Weights of a small GPT-style language model, trained from scratch on English Wikipedia: 10 layers.
Each number is 128 + 24 x the weight over its row's rms, rounded and kept within 0 to 255. Layers, rows and columns count from 0. Numbers have three digits each. The size before them is the row's rms in percent of the matrix's.

# layer 3 MLP down (transposed), 256x64, rms 0.127, rows 155-176, columns 0-63
089:092122138187135155187088154113158098139086150152065117122120119119153111149116131105146138143110071108130139148152097137124124145133148140124178170128121121131131131128147118129117125125115093
087:122148131153098133109138134157111135078156119147108102120112135130136168118132101135136155099139147144150105116104100148103101117170137109107076139061104098097116114152114107096073137116113111
063:135093127111087139186137141128143130123121109128120083133148141121121110103125145113114149148110123123125097137144159076139115094103088108145125118100108075092094168123107147091078095111133119
106:119128114142110113117109107117094146136132124117115128097168107126112129127138109158077087132143178112137126150096121145153090171158130092082086086113129148143108126109138137191143114117107103
088:153176126161117145133153127108115187126106129099115147092144067097140130110162145138114149153117088099128086122172150104132125123106118141144116109118130135118144167133134148168146151109174123
081:141132081137135163134161152159159125131157097147084136149104122121162125121105124147110111122142149148138119158133129100163164114137122141152192096169162123105121140087127120154143086096119098
102:098134133128170105157135129116117134135144131112109147119143154154189129087127126126111086119159135083087122166101125126143075136096150123160156156118134101124122161124098155151081105151129116
081:111160114128115141136132148107108106147119100169095134108119111108147155128108130147092090098104152155147104122149122098142149168154124167120100106144183084117147148145130155135080128085129162
103:115131102079140101164131136131113139139137141152172127119142084105133101185114109138112101107102144128130174139133130130176123102157142143152090109109122147125136183168127137144114107134180119
099:159160133122125150121167078144130143130175156118143154146141112127103146127155156073134089145163125095153145144116122145134134105121167118117174142127152134130118101099105087165115078140142145
100:124162088145133123148105115141148154099136127160156106134151170154124156139136121162130125151126105159117153138171089104119128158094111147167163124132186154149171169125116115122110148145148097
115:096115120127173104137161168122127115160164166132158150147162125086079149110136126160131169111132104175129149120123143147150089121141136104091069150148139132148145118109136117099113140136132123
112:109180127169104151126131127143158125083127162155114131111146110165106180135109143151121097135124129156096066099096138115133093102142142116144117107136171103096155143144132116113156154125111128
096:097142108114141185186137125121103149108133114134158169112141106150118107131136123143154113107147097111166138124109136092151118138102137111133122071140124103119182112109114127146159073128125092
089:124166133081155124145150144149167126134136132121083143096156122110106152102076154167141105103143104145133147140183129128157138119128089121159096095141143123083125123171120099119114134130152107
081:134130148165166128141125150145121097127110165094155116114109105148158137106086120105104147134122075147123134140142100162100133148109166126047122104107142150143141136114173122091148125113137123
103:100113148124189168135113146093116134100110175100121112168146131115115089102115125105130123096124113134110144113128176076149145144153133143096090127101107156148107129100122126157082151123133128
107:138099116151142095137124173085121127111117129151090081114119131137121139084140101125145128130131137124109094127126150068084159064120145113133091153158141161114138168120123116121136156126126164
102:074095115120110107140086115163161129106136123126132132109208111125148145139142105165126163085131148102156114134113161138166113131140131118091139170132136148101122142121125112108135116139125077
100:133104098131147168138143086133166143079168163145147153117107085140082104099086134109117119112154106129095130164111123099098128138101134143135136163154125119116102108127107126163166125128146098
104:143124131120123134125112124117127086114115128139116160203144097151118145105174142149132102144165115134134102126164135177103139124105115160090084109100148100127152118113130151159115078144147104
092:148121135155103135113151099092109176089105153121116137118143125136191129171087128161127119145162163146128160167122160106160100125118166121148121146101111134128134099154155125117102166140117146
# layer 3 MLP up, 256x64, rms 0.139, rows 156-176, columns 0-63
092:119137129154117121103129130099173112161090167146154153120128055083148161145132131142149121134116123113111151128150132148155082093109097135127174126148121111135134167178135143135149115124138099
059:114128128139102129081122129128149116105157102144158168108112095162091106167095111132098128124147094134134169115094113166176135118156146104096119113124151126094139117092075129140120097141105135
102:118096102149121155116126096160109138107144135134161148103120146089090085154145168141150110142139165112134150128103126143134106188147134124114102182122133089130145142150095112133168133121172104
096:098142174124160166099081159136119127118099161139091175131165127145104095126103123157128077148133116107145123126135129123103111118153135120070135142151145138123119096163113147136165128129165148
089:119109115110142168121132129104111118133160151105137102093083139157151118185136085119145144149088115145090125121109096115169163125174139123112142128119144165108160114141142148090124134114180122
062:160118145094099150101125103128137140123110131146164102128140121124088146167166156159137155129123150179191152095182137140116148120146122113090113114162147130153106105150139122131166150125124143
092:157121106148116097138118144092143129166137136115151082123136142142142140124144133097126150139127106083151125144158114181144111151126139098167151092090059145174102144147142124121124099140122096
113:141108122160122118114093099120101128130129124175127092157113166161170112122144139122160094135118121110153114123126120132119102143076132094113149137146108153170132081072109154135178108111107137
113:138125140121136150150100149117172112122100108163102118096135170140109148129118083129125132142159135162126116113124129151139089146182129154168080179127136092128119143154184101114149133142102132
102:074106145118107139118125117133131139115082119134111147151128132152116162132084114118089148088100110123137149162134084123105104126170140090107136129130123133162128128163093098120109149111198147
128:120133091160100138122138125133177118116120092124145115145118156160168112145120126177138134148099106116137106132117140152150114100139174169145100154125123115120111065150152159099133138106103181
120:113156110187123148109109075090181126126100178145132167163144109158120138126145151140135097121142149114156105114151134142122101096117142106115149159148134112100169149103148112151139129097127114
111:158111173117154090066134122116131120150105137116115088156106137123128114151118126117117156149096096135108130097135103169124139120134138109152166153129126124148113109117133152154127149196112188
095:105104116177139131126122113142094140109153102136163157182074140164137098157177115114118100142111136142173110116126103117149146101116170160114137124108082113141124121129120152117135085119130111
075:103151133128114127121148070111080111108098107112096183109154151113126109149134122121113124103114156096105138126107157124134147103135054111141111115138105135085119104129144101099146132140151086
107:137149121125143151183140100159081088136093090130123132140142116180117151126148137138119144177124156118127132123133088128135116110104095184169123072127125110123117110160126108129153108152112142
116:128134081085123164110140108129089122143067103125153150142127151163118105136109120136168144156123072131115134121106120153141118131138152133138154119095134072175159103163124140134144121106139097
106:161157120099092121134153152167142140152106144120090119097115144183181090125137189149136131141123155113130163136150102152121146085120127126150144120132101158154125133142107128152168136160132114
087:133144164089112081101105136136088125102058113093139154122077113151127125161124108145146164129113117157106107112150088134141121146123160115129115111125139098104138137097118157113122148083153125
114:086099120126093090170110123165144133118103073142120102121110150126181126125124096130085133088108107147142153142145147147184130094133114108128115164127142112099118110130145104096131121098107113
095:146133167091132125104114132121080106174100105091077106122174116109130095123145137094166139108115136119106145114128134123084173163135120143159139136136138112151145094120141148168166141121127104